Each number is 128 + 24 x the weight over its row's rms, rounded and kept within 0 to 255. Layers, rows and columns count from 0. Numbers have three digits each. The size before them is the row's rms in percent of the matrix's.

# layer 8 attention output (transposed), 160x224, rms 0.162, rows 6-31,38-63,69-95,101-127,133-159, columns 0-55
111:132134154116097105121151148132097136083165113079128148098144156143113107154131103098115116102131119096151142160129151108121089118150157157060092132133096141113075129159
096:156108134140101119087138152087106106130147167112148117118104169153123079133111116150160109109113129132098137102102129109098120153060131162152141143125141127089144124104
102:138136124135156137093114099126107138134112133108149154095158171149115099138133139126101136132148163115135114107149120096108129153138109117128097124116148151144130091117
099:122162094186148102122163114175153113135180123123176147135141097142117141075094157114116126143132179157150137126103137136122126098127095145167112176105166150141114118113
101:148129133150136155094112126099115148127129141160110149107147143170115075128133137099151126145128124134144097162096107131116083104118130136103107059128122166119100128109
101:098098168151123137129123174166106111169094135132110158108110141089097168139153151100139109103144117141104106177115129107142125119152109166124152088095145125160145130155
103:116125116110115140093163116148126160146171127143106130144160134109144133119129119136118156157123110092089124147108139178078114102071166155118083134148130105184142111110
085:124157127123116127115143097089178119119144115146130128083126170139094111129133097103120142119132148140111154096129116113146126103125146097112116137152142103102146126176
088:088151108143147166161105125119128094136123093162166154138125126138128103140111115137159112116112174146167128117162156155115123105149133088128122138125136137085168096130
092:133131173117117161140094148140142094129175132077137122141162104138158077147141142107117111114160147109085120107132121161115134105134149124118139155153146072120158133098
118:137154140137172096117112107110137133105109135113124101130111124144104163131150097103128097137152144138170146140149108107122161122163134149148142131127154142168121134127
101:170128142101104100127129142145112141109135101111134154132133192103135127149131098108130124160140130091090129133128118114127133113145068102111145104163045115138130116128
103:154137141098168107112138119151124124098136085051121149122137150134177116146142100119120106164100101048130117132062144143131130148163138140135118141151113140119139103104
095:103119115184147126126176115106150112100145135149116194115127131133122152162069122136171149092165092075144138121157152114112107131139117146125110140160123110133124140132
109:140153157119153101140137144122111131111084122132170133135140144162124167099113153122130142143127088147128118166084171139112093154114150124121125131161159125104108119143
089:124126133176134124129136127193152138124144098069092157135127097101115133093147081139136092152124168136166127123161148135131117084093152137139125113136164152140097090124
101:153157129137140109098128154137176160073162118143118125152113107136085118118122139135098143190113172163126170124207138157110136131119139154109131119095080120104108144136
105:135142137080132105101130143089098118151086115139129107138099087077124153131120138134124125105161128116151140122146086135150134088092133144117134118118071120113133093148
093:114170137096114143125130172125071090157092190111149103137118110120127136111120121150125134102144130157091146112117131153157177156123135115133147130121137096110135147124
102:184133146141116166130145147147112122140157114094131121150109106095098129130134063152150160102120126146110153166111105147133125091089090145180108134141120130105145127090
101:168101105094135092140108106149176119152107080118159141123141203169160140169114114102093134128137138120117123132120133112094142167124113140178098128154113124128121133133
092:153148139154160170110098078145175125150157127147102153131144192106108075104151157163137163103101151142139136104102121156160121124202125127140131092118125132139088145120
096:088199133125137120105147110119137157151106185146131129128130116081129163106116106137111113126122123148137128151092108118151140065095144148127150125133106142124117156125
106:104117131163083103085145168149139160132116134109132121123121114128122120124158146124148119133131156103178142166159157143119140126155115126127110128104166126136132164135
095:109125150140128111122108112155163139118140134185119124166170130131109112086135174113128144137110112153137106133147120143142105150113121124114130146112113113131134121091
105:150123129124139156117096164120153120105086175143121131110141080101113141139133121133186142128144134121167122150147151120135162129161118146132102158101168173119111108150
108:142132138133061159128126114108079169093188161126136121113161154141153106159118119167129118126142078113143155120168113132109094136110121121134099133105120138124095116145
109:073099143096124134134132123117089116105085073146108158184120132158122180170136133104144135092142170117099145143105103161116157100132158128157149154145117093118156115099
110:147138120148153139103118146113121115177097103142158105116095159172114094126159089081095119136101145099126120131153134135139124152151128122155091115083137136116139135137
111:117144080138171106150134144150096110147157117170095087157098133113129149113117111138153132143113174143131122130116139154189103111114132121089130135115095135175172075124
117:150130125179120128110124124118131171147088138121170132127164138112121172131167097094137108153120125118111117152134128137125187164162154170174114121151153140142130151114
104:119132116093117114101132162137071124151116170161164084101153138101132138110143136162140158116115115137162138118130114122102134146142134119071156121130163129106118127163
114:143123145138106133166116102172158124091123102127097166162146133146107133135131123119132188126177148119110121085150129137145125114112160126130063120162127135133101124089
120:081149169112124113127160131141080100132163134111147131148094170119113107109112140126136140097152105140165133085122133099095119129136130065098152154161124098101130140139
103:152132097101117136101130165093122108105139130136140139119138141098115125114168171171172161116107127098143141168161108173106127124177102174083143122137105153129126150117
101:129096134156158142166145132182120110111143109114137139164111110185141080113140129101132105113115095120131133116099124137114089125091118078149120140069120105115145134128
091:100170186142129126107121154148129110079116103131111147141140098107107088115115127118114125070141121125098107109135132142144108152128171078140126103112116112139129112133
106:115100128076123105124115127153174101081144084110115149132097137100130137114081125110179192126162139119098142092159132138156107121120112118130142138126113104147128098121
101:140190144107072103120143164140111127104099132145152147129179119065100157108161152174108156125086103127106099128130130186149152082092156104115117102148113158156146095139
112:141155131120118154210153125142129156091121132135203122141134109132139134152104111096113179097121112136117119106105100133127137081157127085137140161159117136103116112114
103:165166105112186123089127159135180139157139152161119103130100125101145097099113129126119093121109111108133151113088135105126109142115087161143117125125137105174122104133
136:125154152110168143144127105135132163115116126129166121132084105162158119098133126146128127164110139119146154120092110138176180129141130131142156102123114148156152095167
103:120116109177134147117135149135155130159163126128134119133151133114113140156113087160178102164151145149117102138157159140116121132096102164149155119139143123173166115165
097:124149121177096111164163118087128108146140120148110094116156170081161092147103119109144166102138141133135110098134147122131111155146113165129141106143117124129090145090
124:153152141117085138111137089146150118136187116127130097132107139094079155136152147104110157109148146138104169109202132152145115118156113140151132075145136111180150138113
105:166129132160112133115139138076131169120142144130152161133136075165113117122150083144106114128118122122146136144124132110116166114126146136181102165111138163112123130116
103:107113170117175149155155163155099102131137143098115176134145162149170128141131121143111093098153148103110103146131110112105138125112140111122156152161110087117136119139
120:121073111169135131119114152113108102144130117157113100132135087145119108120121119160158124174122106144123092168114143136105108112163170133163110096098100136131143189130
110:100120118147118144148103085099168156178077115169110076151118152152110106103146136112126116152125136110134118128095122110207166143113151105148126126121157126100102107145
112:109151125127156139087134182127113143111118166112163160122115072096113138106154140122139131145146123122117090163102120140148156087120116104112171099139118144094128129143
096:107148125130111116140113077144155136082112124088134125133142144130127082138153106138129133125121104145101138099089155148096124175089124131113132133111164135115116135089
105:135092176136082150131121122110124141081097129147128130147135161111134119112132122122174115127096140140126173116136115129148109166101144141108108142136143119106124157143
113:110117088128099155084118112139127133124150087095137102146131188134114113118155091166164147092143143142098070092083104158131117149134120105163118106148124133134141129138
101:118150122148131091123110108127100139140133113144118098137117159167103152137146116147156127144097146131125118125100095103147132135162125137151077136140118163150111158127
096:112092121148137168172145126127132129151158103137165102164123092161171124173118080075156131118110119097138134134127124116127114136138122134127113139105141135098134135143
099:198097099120099144151130100153121145132124106166108148165124134110107097141123140130146180147103103093093092130113110170109090120103155110113099147107102162175139128090
099:092116081108096118129123122076153137137123111102126101095142154123144103127164102124084160131116147146074124111124083143130117123083082140123133149108131143159097108108
097:119105122167112140145126076125132116113058136056096126106160095114161159145134115098120142149157120129093095081132105142135133122103104152143163155124130143125143110131
089:182128114138151103142113185163180130141100118119111126140127106110096139122132166143134119125088140105097100111104114131122154098137131122137113118159113094133142135124
089:125150146078132139110131128151112144127159095120141167110118119117138102158145133081139145125127101064154107105146144177093099157113131120141080103128158102122124087096
098:129096181158142125158130137123142085122130103074134140192125130159127167139150097174158139145118130108105120103143172133140157134127126105174124164106125160125107140114
110:124193135161135130161147125113134159127126125122121103126102081148147106123151151125148146150098111123133124197142137113150118148165117058144154100104108129133180106105
100:105172120176139126131129091127173201101117138108110112139129088142137110143126119136117139164120109082130114119091124090128102087160146076152126122140142102138153105159
116:077100100118146132148136112150128106153160135106144134115101058149119129134078136158141157071147159116144110122107117140130171144168109128114133149124148127150085141126
107:182117142092168099068127140145123110087131154171145169152111187133156078113155142084151103194102108129128106135109091156139159105106117130158100099136106098129127112114
113:155073133129099134069137127131183129123136142086129200144155180147112109121124097150105149156161080108113140079120144133103141122157126137133108102160134123124147110132
094:150159131109131125124126145143139178134115158126164133113125120113101126143123155146087119101126152109120114168151128151148103123161133135156168140114154102135122120138
100:182115140148098139097126130161184161116151173176114119146156141125141133113125113143174117086127079116082144126140130122102125159109085112151149080136136110107119155147
098:120128151100121102155158147149111102122104128116126139142140172127101122150117113118116085098117121126131128122083105091158126130119104116150051083112132128133096162111
116:128135158128164114094143127107119136151124140123146140149133146172118138138133161173104144115156149105112149106136186138135154125169159116134107106132116101178120142104
113:158111104105102140117165119144109210178133121164144124105135164112096094130101085144127131106130118132099140112109100129113101130096127143091113103151116106116119113118
095:096122123134153162136157124120152147105127099179101103099117105120114160133126128147184106101105116130097105117168132159100141127123133133130109125086169134125122118138
106:173124100149082117182118133151105132128094122142157148113130099071141122108082150117138149160112128080066143132092121115113138104168103105147143150112134121115108110162
108:181141111117163095134192138145138142143127138092130108113164124100132161121113165167134173118100129097089108154101123141154142132116119129096141130122105086135103137110
098:126115092144131127162159118117138130142143085125125145152190172142082114128136103189103108100107116162127179154111099101137109133149125133092113113088075143112101125146
105:121122123108140101102113130142106149077145067126126096110126148137160113146123151115160140120122123135126097117105116151116102124127111085131123148122117114082115118097
098:105094088142123149138126143134176170116157170148156157101167122094137143103119129127134137117113153104098138105143157170168151091129142099143125116121110119114095137143
113:144140124130109147146130123114161127141140127106133144079126184165135137078134165125089173041102154131092109100124143147143151128121117162130139148145075147152120101115
099:155162135122163136122141141127146140107109128117101091124124138109181130119140098125105133149074128163110126099105123093114126142079150108127118110132087110112155148138
105:129136124112125094134134145122110101148119131130163140182151158134089127121147168131097113103160111121123134148094140130105100139117176144107084143125097134121138128120
096:131140142126138144125113137143142099150092109120112126163088141157150160128117153169115130135131169126101111169117173173151114142101123141151132118092134153115159178150
110:134126146141111150111133145128114123088127152102102116101128090068088088139143137136134134137116122107136154128183178096155136094135155128098114088075115173142123144097
095:090128139125132167079116109111142124138131153119138144150144106144119146119148068141133137147149165162103185133082134128154140104141131145172107123125125145157121140136
096:120092155111155152119120164132095107124130132165135135104133134124091119087123112129107148114123154125116145155119086125134117110177147127112135147129141098129135124138
091:156113078174115160144075110139140111123138165147085119114103135115166192111147107123169141138134137134163142124161140099117145117088146137154088118073129134132130141121
100:151160161147127153143105160104153125146154144133115154119129110105171146128090134196118126120122124140123116160136143104145074096151133143140153137109113143082142125100
100:172130162134121155136129099119131106124127138113091079119134141085158092134125175120140148144113153147132162130122108113128107146154140104117199117130073112113172100167
096:157117074135112157154080079137118153151102160134109129161171090116160141125123149084136088090101114158153094142115126128105126113087146145117102127116122152130114068161
097:117115138135113120132127087183090082090137105124121180168158103093098129140121137119136132130135089121093169078163113123138128116092104146152106131136128114149146142129
104:101137139070125141075157104104130121097109131156116098152171163124108133088118136160128103141116181126151159125132136184142157124144146157094099170100164166130090146125
102:161089142129109145160165133086118108125146114138151132136122139120121122157201104125126184160169128118149134119140147106125163140086140149161114051137107140127131119111
097:105143117164157104155112173100096121135142129067115127120122088133125121062166086198123130108120151108143112153162159139123146142106152149158110114118127131109136132203
081:123141112159145180146159145126122104162135142105107096100124101121143158102126080105143101113073126098155121110145127080122184177156130172109155116104123120080101117101
099:096160131140171125115069100123188119166108139146100111159148154125138103154137167122125146153141154153113122073158125111129106181127077134136160134144092133136123119121
106:179104122110069154158145124134093103145112095104139153097137118126134124117116122126161167141080145143142136096130133132112174160148128165105148121125100138112099190108
094:144118180147114147117136159120144162118124172153117118125189089100112136158125132102123120121145134131127116131101149127136115117125114119142198093115173117100123141146
096:098174092129087152147156112106115117153110164148122086153137116132144124111130125093105156101097112118108110148129126110161055173149121124118150099173148128123137087142
101:119121137154149131148169138169090082095122116118142112125133164152163141148114192170129086118109138104103131164150158129127107106154173171113131111129128142159126147153
098:161095171102111124144136138086148143113139162098152161124156115111137087127133109112112129156083124077129140146061145175128110175125143152137124158111133142122118094121
106:117130102115147123125139133125112141102164140116141132125166160127126125121143097139158111101126075097164150108150140117062129159159166145105097121158108118142116106150
099:103117142117098140112125165068148096105123136198163116139126112137080091108126130117123140138141133186177140139081117135162132136143112112128154121123140116117125127111
096:155102110076166099110152129110151125093101080116133167175151137126118113119106130114125105132107177124108105113116130178138105125109090114123131165138171118135120146078
087:166104156156146161150125120098120112119107179128127171139151136158127120151131159081112112071122109127126128136136099107100104139120130188139181178115106149105121112141
098:116146113119132127136115096108151116110102093114134088113098119134130135126127126148122101127126109109101093136119114156159145182146162154126159120172126159120179127107
089:166105141140109126150123128169064122139113164124152080096122150092165154149116081147148120139135150093124152147121115107138110113116141139168138121124122163137146096134
110:105105119129092092170154120133131114151135120102136174141120107140165116139121123117110147138150126113129131104080132156120140127131113120152122141108136087154103123106
094:171163095118124142138105106137151082144127080111076097123134115145155116132122133189137144128131147165094131118142141117153132121121107080165163130129121102115123158116
090:104138125159083135122156149063134150123159135134134134107155156110120093155106130113152119168104050115124113132098142116118115178117164174143096111152086151104114158072
094:156158122130117132146102120144121133145124152112136153151135099131136097135122097118096118103114176160132090146124148099074130116058111147135128153143108107144129109157
095:150124135100101139106138115159105108120116106113099122136133168091175134133181124147131133130114089093104150144093142168134097137117156132137100130114100077126138173155
090:109104138147080093096160105111148145108142108110155104123108139090143125092140109113113133142107103131193125131098174124139143159119149186097131111147086141125159109160
091:115154155113113099105142134146095097137099110090160136146130113132129118102127161127086133124103213189132105159116120157125166141130159155131156140153133181119143152184
090:141120106119144121101131119106138099147088107160108126080120115134107095148129129099125121104120158116130125092125116159133131137172157129118125147151150121124140168152
081:110138129121130113129083115063116114167135128129144156155103110137072160119143107164093097119161099098151118127158152091111164127118121118140107120140124128117107125099
093:090127146122101105106139177116067133172159125145177102131143174112143133138173141173146169175171129112102159096136091143125145148137153114138100169153107143116129143114
091:148189138153174126102181157111155125132138161092139126098151082123141130118148120130120110083094115141143114185150108102128122107133106102095143114097082143111118118076
092:162124107172154138104166130150116117120108111093156162142084055119137128114123126084105130134132125149126086145179133074132104125106136111159110146134123112103122120143
081:127188141121163123157134126089120149102107129122128143095130119120137074134089146212101101127093184178116127104190094117116139130135091116097150128120168128114119125136
093:141178085125130141107146125161167128137160129124140142172111109151132104132101162128164133151125102124124132130106099176142121100123105118149148116138166121130124150124
085:135120146153112095116103132122099097144138129132159146115118174082095094067141150130080139118176138150103103139143112190135104093096154115127144109130130134134141122124
096:142101152164099167138132114140131116131144151135161109079122127136140132135114141126119108114141146117159138178142154101114133117112117070135129162102135133130141125159
090:179170130068160118122160106114152109073151099139142117160109108132152139163130142142068092101118147107088161120145120168146118065138121128148125154115137153160162120091
086:144121123139120097141112124093139102078175127112122126099134165137180116133105121150088159141109089132093126120070130158136131135111115088130109120162100123129131130072
085:134130120103108119108151116178086095119122152155118101104145112150103135142125147142155125090136122111081161125114155097099143053097165125167126163124114114134171171133
097:132137121140088116140128131108091136187155116173107143118171151137109156169156101144123119134116111131068116119112099130146138151119142099116116132147099137100164113136
095:123142130142150135091158114153128079151121086110126126138095102098171129127147152096135097129140175121136124068139165091142157109147147086122123124108127093123139090130
082:168085153122110129116171130159158120131130129133132157104140104116118117122111175141161158160144131119133149166150136128112089149086130136114115108118115148124105170122
083:123105175158119082136131097112135155119116161091123154144126139119120129164140104131107141166124129103099123115192137138141096141145129086113117120136137131152141153122
091:132095107134108134169132135117160150138163102145113127099154153106120111152141142098143163142147135113122119107109159136110141139085090126136126152130072124138136107164
087:126091123103097129125148121172144149158123125108141119120106095128146098136122101126151133152109174126148095124119131108136157102163136054108089116087151094147118129118
089:078137133143152150144125181123124116141153158148128149089158102128116145160127108101120174138138059164104100119153131104128120119081136157088119156120121146128108171123
100:079155085114099173137117123104184122102132079105142154094108146123128061130115099172127166139088132120129071080119134161103141120138127147095137128095120108100148108117
085:146103143101093135083119110127138178142133158122132119114135216105145126112142170089112115138108108124126113131118113130164083128113119146076110138129156133128132134133
# layer 8 attention value, 32x224, rms 0.181, rows 6-31, columns 0-55
100:128133177164137152122167114141126131120147092105115113135157111152155114140127147133145100116128084100146141113110146123154075123150125097170121115143129143089117105117
093:095123121119143131126156157108103096149110129167115115153121120170167164147146117148112140139137157121058131163095105127133123089106141170148100169148137092141119145127
105:125153098094070115128144119124117136138165108160108156127136131102109088105133081074120135137166147091129137135156086126142098154134103128121120084115104113136136110109
099:119122057143159119151149126101174157100137125104162113149149097130120119104157121128160112152161178172126146114150123151149110130119114130130090136118126131149132111092
099:147122132162103098109126127142090132142116122080109138089152184114153156084129143166129124081102146143152103151080155160150122153128145123115106116129171121172166095161
098:127088089131109130144099163066082136134098126182121177133156155157130117135142098156156089145130144115133095090148126121126162181093127096134117131154155125125131134151
096:091137130129164099118101140140138182135152118171134156127099115158156135093154105131102080114156112092110100116101142105137152104148088123132106094121090159098107132145
103:107141118091138120138129174106133113157152135099144084155089121122116127156130126121147157101121116111131104118104134089107124075109111137117120120146123129143117181095
100:160132118117123142149120163090163149120087130153109132118139088125120117155154136127131118124090130109159079174133122132126122151139141141130087132108115162113116117111
101:113121097140139096142091130148124151150145175119112160144120102079116128151094102120146131123114081133114129147093104110159107103110089126157126128075122147190209124111
106:116176115118127078133127141135113111105112125118155176078127098125134149155103136119127136099112176142131135134132163144107131118095130095123156157088132144124137121125
108:146172137150114138088144109141176120107131149150149140155088109133126074130156134095101094120108117132085144154098129107142105120151112096158110106109111090109100113101
099:141122153151147108114120165095125101117112112135132148156164132117077067123138125149099104144128096123130110132124110187153132101134127116101135113130109130134126121156
098:116139140112094116169160119116107134118149152133130139211110127114118158104118160150112132110107113108140133136107113102110120089122151121110187163146145175083100109121
099:117181117105141114088148143123187135146168107166137080155185096103106148126121145124084086118109094099096155165128131116131124105108145140137133138102139113144153129099
106:115107110079097124125119137131111078072191118105089110154109150108164146132107108173143125136093128106120118123170165127174152122121106122105120127098081083157124111116
094:100163137169137107114129125139112176146162150103129170120136135161095141179084097152141131119126126122105136128137156135115144143098099145134196138112077116117141133111
098:145132102136116150091123106095139114119151102126119117085113071092107129159135154135141165129171123095121118098140091137089131086147128102098118148133112099131112136070
102:160160134167108144129146143120151123172129085175165093126138147157103121087169162120132103088148134172164109127179120111162162127102123135149155090126115146140136169122
099:129108155171139150113126141097115151119129130152133162083093126125158086131086124135099147087150140107100114150131115120157123112157162147164132142159134164122105094148
098:159132092128168115149125121163118135133124125107136141129083142121139136151141121117123123125165135106119110106143119098125104132145109146125110137172109081097102087131
103:138123099175120129120097160142130113125139107148142126102099128122108115119134070095149125107130085142124123172092171139108089091152104138138121160105082139117168112132
100:097113108128141067137080095164122123108126114152099082118148084142109139141142131138143183158161143136102085126103114144133136134131158129131108104139139140165114095146
104:122057120156150104143142160124126129118140147153112173128142160090157122134116167105146142148165121103157169117141126086161094117146140181110104083134138114111116144139
100:118115142125114180135130095105169115118151107087158129128117096119170122107134107139074151127143133096148156102074138125101109151104114136061132063130109132116106111110
096:121092164116112118115170111143114105054126153145115097125156100089101133162116108130096086116113142125142158154147123161123119128132127126071108143132138152116141147137
# layer 8 MLP gate, 576x224, rms 0.16, rows 0-28, columns 0-55
100:083150111128131121144163139126105115071134113099137124147114069115120112136124092163140096148117159104185125126104119080081114112135148130135117133128127139116141159156
099:126133132145148140124141145131113120107113130156134101120090134134124153128138098163120134138118126126086065120114125097138113132065135095121112146131143154132116187107
094:121133179147127097149126142107186149098119109117090131110120115114138131101129136139160131143149134109140145145126147120091115117088146157143117157099145104103156104173
100:137144134083141167115130144124086108074093150132139132100128133159139140154111098095139096145149121140123153083150148100128137142102117162126139152149154119128092096114
104:079127108123097155127075135111146096096119125125151119142128113155142100111106135110110123162141118134120143151094127103142161117136128145133170122128115148168070145173
101:097124158117146094147157181094146073162168139100166075157102129095119143127152092141129122132106166115090153130118134093184160124116172172119107123117154131145134177150
095:144127127077173130162121099205142113153131117124142105140133172109085160189117116090121117133165134138150140150103098103104115144136145097073123146098139139121133135140
096:111119175131122110137128072112092118139093126127133158120086106165137067128114113106118082106128159151101125132130098111140118130129104130124188161126126110135143117121
106:132142110111114131126093115110107144173136106089110162111134189103123130142136148101132171155128103119115145105111118124143152113142150098153148110093084111117102091175
102:107138161117101159113143124102121108122108165107127120108144139154120149117163153098111157122105165181114132144103126142119126112160105138128133172146161113087116090144
097:113133159120102142122144132109110119112116132157151139139127148128132115123109152127114101108152086131112123145145126143117111149145140135111100141093100151128150080114
097:150117121099142159106141112128138139146136109127110095177115122121153123137134115162119123102120140117145183163125141113144084109109097093148151091146107140138125171089
098:129096109129141112115137114090168080112103118075175143109132092124131130153150115147114097109103130156133154133142105139114144137171143155106136098126141126110167122149
099:101057115117153138111122140111135089130122092150126097142091137108104169137111179129143127135143112155126116109073117164139158133125149082115141124137134137124081138164
101:109126107186085169150150138107108138106104163083108143124108147116129155187108081143127148141149151132126127140114159142157142146115134142119138143134118139167117139121
102:116142139081162133135127121175142115135159106112098127106135132164157114147119106141130157118126134152086149127071125144168108121088108119124138177099121129137101161138
103:119156115149165131156102124123115129102157090109109124110151125125132119148147144121138085132142152123139092126146101129144113142064151121095123144152109150097149113152
103:118106176082145175149100152127151129122097154128126130136138096128121126127121111129124110154123153122098134078148136113119143145109135160145105146168127126137142139120
094:135103122182167096135121154101128089146137146158138099134124078096104167151156109153142161095128134142140099130120131102149158155093130135126113119117144105178149123098
103:106125129096111163117107097158100107129127089148128095118178135062099168103121110155165143110122154124084137127112122176129114083170118139116144149141141144142129157155
101:137110105140137096119116123096084090170080174123126151086077141132143132150121140129135095097149124137146136106109112129114123174148149129160090114081192151130117125130
098:112118145122137151096128127158110141128082093094129092092146090155142163114143106116107188113130137170136117106138138097141120122100117087116174128126114141160120093149
094:163173136138162112109068147139130129095169088140141122148128092155099146096111127161143115112203139152155100097111121141099096132096097112120098126148161161134144126154
099:103148113101115147145128144136095126155113130168134119130080127114115150127143156177106145120100120133147130102096131161145105135156162116082145093132135147061103169123
096:113157129105122148130144131128106141136147103107149149098145135159110129045120184110171149121150158112098132089154197098131113122080126082114109126092128152152127121132
098:109115118113147153123077117158098135170134100155132123098079138147146136119152149100077127164110195152106091152116114179125155132121114111114139143104163131104115114151
097:136117142143108139134112150153071168163107120185131143133168145112161120158137105157146105142168119118110114152141108121140157127123144160171107129136108145131134151108
107:125129093126121150119162121120165114118118103151116111162128104137146145120122139147162124100183151129108129183151144126142129148134149153096128125086164164184150152171
102:113105112125130140130110117152113124155138138130135143101108089109124161138149149090171142110131161173126173144107127162122106138139162140112116152132154164141140096127
# layer 8 MLP up, 576x224, rms 0.166, rows 0-27, columns 0-55
105:121144153129154132163108141175098115163104139113173160175120096084092111136092135146102124156129090141185131141123146107160151153114103109154124144140135121091144129110
096:124117112070149110113136089148149145151124111122167117143134097123128112126124123147126125115152133156188154104074139121106131120141142128144099101072095148158119140147
093:137157129140140134101154128115132114112111132119086086102138135121091134118128117143098137108098122168140136140127127100100127176115120116064113153160101115119148151101
094:143158114102115108092129103136166128101118106134111151098120115154136105109106098139113121166136137115131130127194139122092117099114180153108186124171153092155167154173
096:143106114107146140106103133148122114144135124145142094105138148162145083141102125127161092159119161108107167136151124130128131122162145140139112135084115140179106125170
101:122167147136118126128128129131126149131139127190151152099133161133101129084077140152078152107117080122141156127161146132143101155116096129110131130128117134125122154158
098:144112109150152123139097126122116115124174149184121128110147156182154177113099164162147149138109146177099150096146109108129143183101136144133103140150111119146115160111
100:145118096124103140129116146102153118122131126147116153091161121144104177154160122142137165137126138144119164117096149151150099114166107113128146068126101123130133136080
098:128098129111124125133108126153095117129123132160132135114089084117161121117148128110065134199132126144157123131120111120132153111105146137136136107083141141178092120133
105:157100121152109056103100135169100131128072095134148106108143132149156095153144093087135121130126142096109135109135133136134074113095131156141114149141105134143126134164
097:137139109163129124139057153147132156119128093101171156141141109123141146150116084103122139180139140131173116109097120097119103119137117112102134138113146138122121098127
102:116113104084110097115132100139172119138131181142166096105180141123110140150124135133141125150164123121081133153095141183102148179128106136104134110094106124143103152108
101:161101133085135099132107107142151154132144130196146140164138128096128117123141146129125157087132147123092168145129107168146133144134145123134187164102147107140131147176
098:140084128066119109120117087130139121136114154144084107134112139121111128059136127115156147117141127137169084090151104142125127120132109142133137107106116102084079111107
107:108137121067117156119148110118129120134151149201134125081145119105148158115165073085171148084125128147126145106109085122116122147123107147121154104110117112100117085124
108:125113139073096194118197146119107122142128103140167124152134112089131120137149101159134119155136113169181104139079128137104160114127137129145116147102127133152097141120
103:143104115109115112119110206144112128122086100138130103143129140142123170101088148115132119139127103120143134169110127147146144146119151127152076128162148139133154123134
105:159085173140130132135092121116143129137131131082131110171119133123154150139112099145111161096104120130131129123142112150132149107133122144163136176099137169124171102137
090:098118101160153139127121149096146122174122113129102080141113087092107148097123122103094165181127167154116135148182145113142145112133150130140101114121133096128154177100
101:095103115120155163130110149131132152155083082115138134132114115140128125139126095093118141079132098174108131150168132112133131136143127131152100100134141140107103158114
096:106160089137103163124099135147127160137152162135114151178173139096138125170152119144150130155112120126133050119159132115112161166089110145131111146111098133138113113102
100:160137137136067107140131138131133119133103116122131145167092127151128106135108167127135102157128162096104140118153121131114137123108073130099116131129130132118132140140
098:122141097183128091177143154173113125109084121098114153119128143149174162111057136115137097121140139147160126088148123089141109126110074171132152129109162139079100115149
103:107156110102143093116142093087080091138119080083135155158132125139093154116147122103127119106143116123177117117098146115085163160158169100152127123094132098134163161177
099:161092158126135101112153104127137163143133133131112098171135140129104102139098137117080160086129156114122148141121105137128144128149122133140137126094097160116160154103
102:098084105157156117129143174148143149105143119112127120077169086108163129142120136136124138066147091091148138146181149077086080123107189113110131134139117141125106143145
099:111143140121090113107132148145137133112158147108139158133105149132153110144126136120098143120116125127132158109122080148107174131070156155089146108112095160147131113161
097:148102146169129172129199095143130123123075131131110103094145159183145097144095082153112132125112132126137129125143104124143190100103144151158153131096154096115160099105
# layer 8 MLP down (transposed), 576x224, rms 0.159, rows 0-27, columns 0-55
105:088140105131111115130159087140142128122110104136124169163118152102141133127106145150138118102072102093155109128132172114103101138131120115146095108138132121114128129131
099:131127114091115133114075129134125148159130142099094115102168122127156087108125134189129094145170122124109114102145092065093130160108123115126124121096102142126119104130
093:098127122097132147138124162138135129165167114121125082087150135132115091123100141067152125129106154098113137142105151116139094107099133124175176146165122133125151099115
098:143139132152117116138122162154160090120112098131135121112098154121077125142134147144133119129093156105116141113139166096125058128129165123156147114121147144138103103100
099:193136100141133128146098163096148150131115134128140119099162127172152121132120139126138133123099105104159106094158123117135102099142175125127113121146147130101138158121
099:121096127074159123152097117122061132125171135085169114114123109140144126152114146098167124111104114116114122151110171129136150104087166114108135117138138118133141118080
094:125114127167168087162094172151164097136115127117132128136118093135126127126143156103113166144109081077175140121150151131097107108123120102135131144137094121130131105150
106:136106138167116171113155131106157065147146117125123118126097136153105089107137126139107162121117148135124118115067110108134128139141092116125063122122134098095082124143
098:166087107125169111111102123136135138111146133115167135117110155138119085130111142137086130152107093130132111119130139164131150093146138132138139131157124107100131115157
106:131132131125155139105144169126110135131153116121118105131095107089137099150135100072141115099131143133127113118124104128147111086104087155089122118135127160127168144094
098:161096111142164147126099094122121127095118118140121108126122161152156087122092107115088132137116178122137130149099076116127160064114107091143171107125126148122096125110
105:120167127138130112150131143174165172130105131122146135065112123162117135142151099096113134133148123131115109088167126118124113150128098137155129151127148164153151157094
096:122132143155128080095124116116122150123155133146135150092057111125148119118100153139158109100123125117132136156180116159168125124136135127098077085112093098130124153097
100:146152122139156156099139149106030130102154151121143140137175102128116101152142154087158120177103130128119161126117143119103095086088098140138125111108119161130123146090
102:108123079116138104119154130121174128123130080087108144147130121124106127152109084135085109147097106050138058151138129142110092160143116126138112115140091150106102153151
100:124134114090146124135041135120117148099103156105118117170159119098115162116161133155089123150142131138133111166157125151139126158119102156137110157121081161095109093132
106:185123130120118116089117171138129107117119107168105120105082139095125124136139109132189125151105091153136136121128087148122148123092134138148113099159166134098154141139
100:091152148128098106091119150124142151141116130139150065147115129122136134148156129140123111152157136134133125153107126130114138142098085151113102125115164139026128079092
093:193120141129119137097080137161112128093110145097115166121098147144131149098160138141106144123113144135099117153123158113128156098156084149122147111115096120148174156118
097:091111130106102082090123141085115094126170138112127089158135132093155157129160143158108180145089155159124132101118145109105133086136103078159163131130132126120174151104
100:096132112110136149105118176161139116119118128158147164156174124114138141158104139137104156116137086094121105109118106124125133125087170160101115113147114135136133136156
100:134155130129101104119153091114134169136122171108133102145134127102105107134152153133168126145101165139113124177153152145149118147083090135110150140207083137173128161136
097:169104100154153072169138103140117137112167132148075096092113157140095123136156137123129113127104135123150141097159111117094121147114101141086126153116129106122112100115
101:180135117163109135119139105113175101096131127117091161139139132133105143134127129104129145153134131083109117114133117096092087133104134142107133173133104110166146178120
095:104133101144065129104136133092159158099127071113132170111101140139128104146102081135108163116123136105122123117148102142127134162125121134140117130179148085072150126167
103:083131107153134118082097122119124093124105133107143116140091143114145173170132129140174154115132124114131119159125130121158148129125140086138088099122143140118092180116
099:144104150095163124127100122129164123155126131152133129170137106152143158117132151154124141142151116128149153150157164165074129100126119142094115083099139143156116126137
103:139127120151106146138144129122143143091138136133091092122096111151135132129122175123121144134150178181146141168139135131132121097115165141122109127106132140141110119139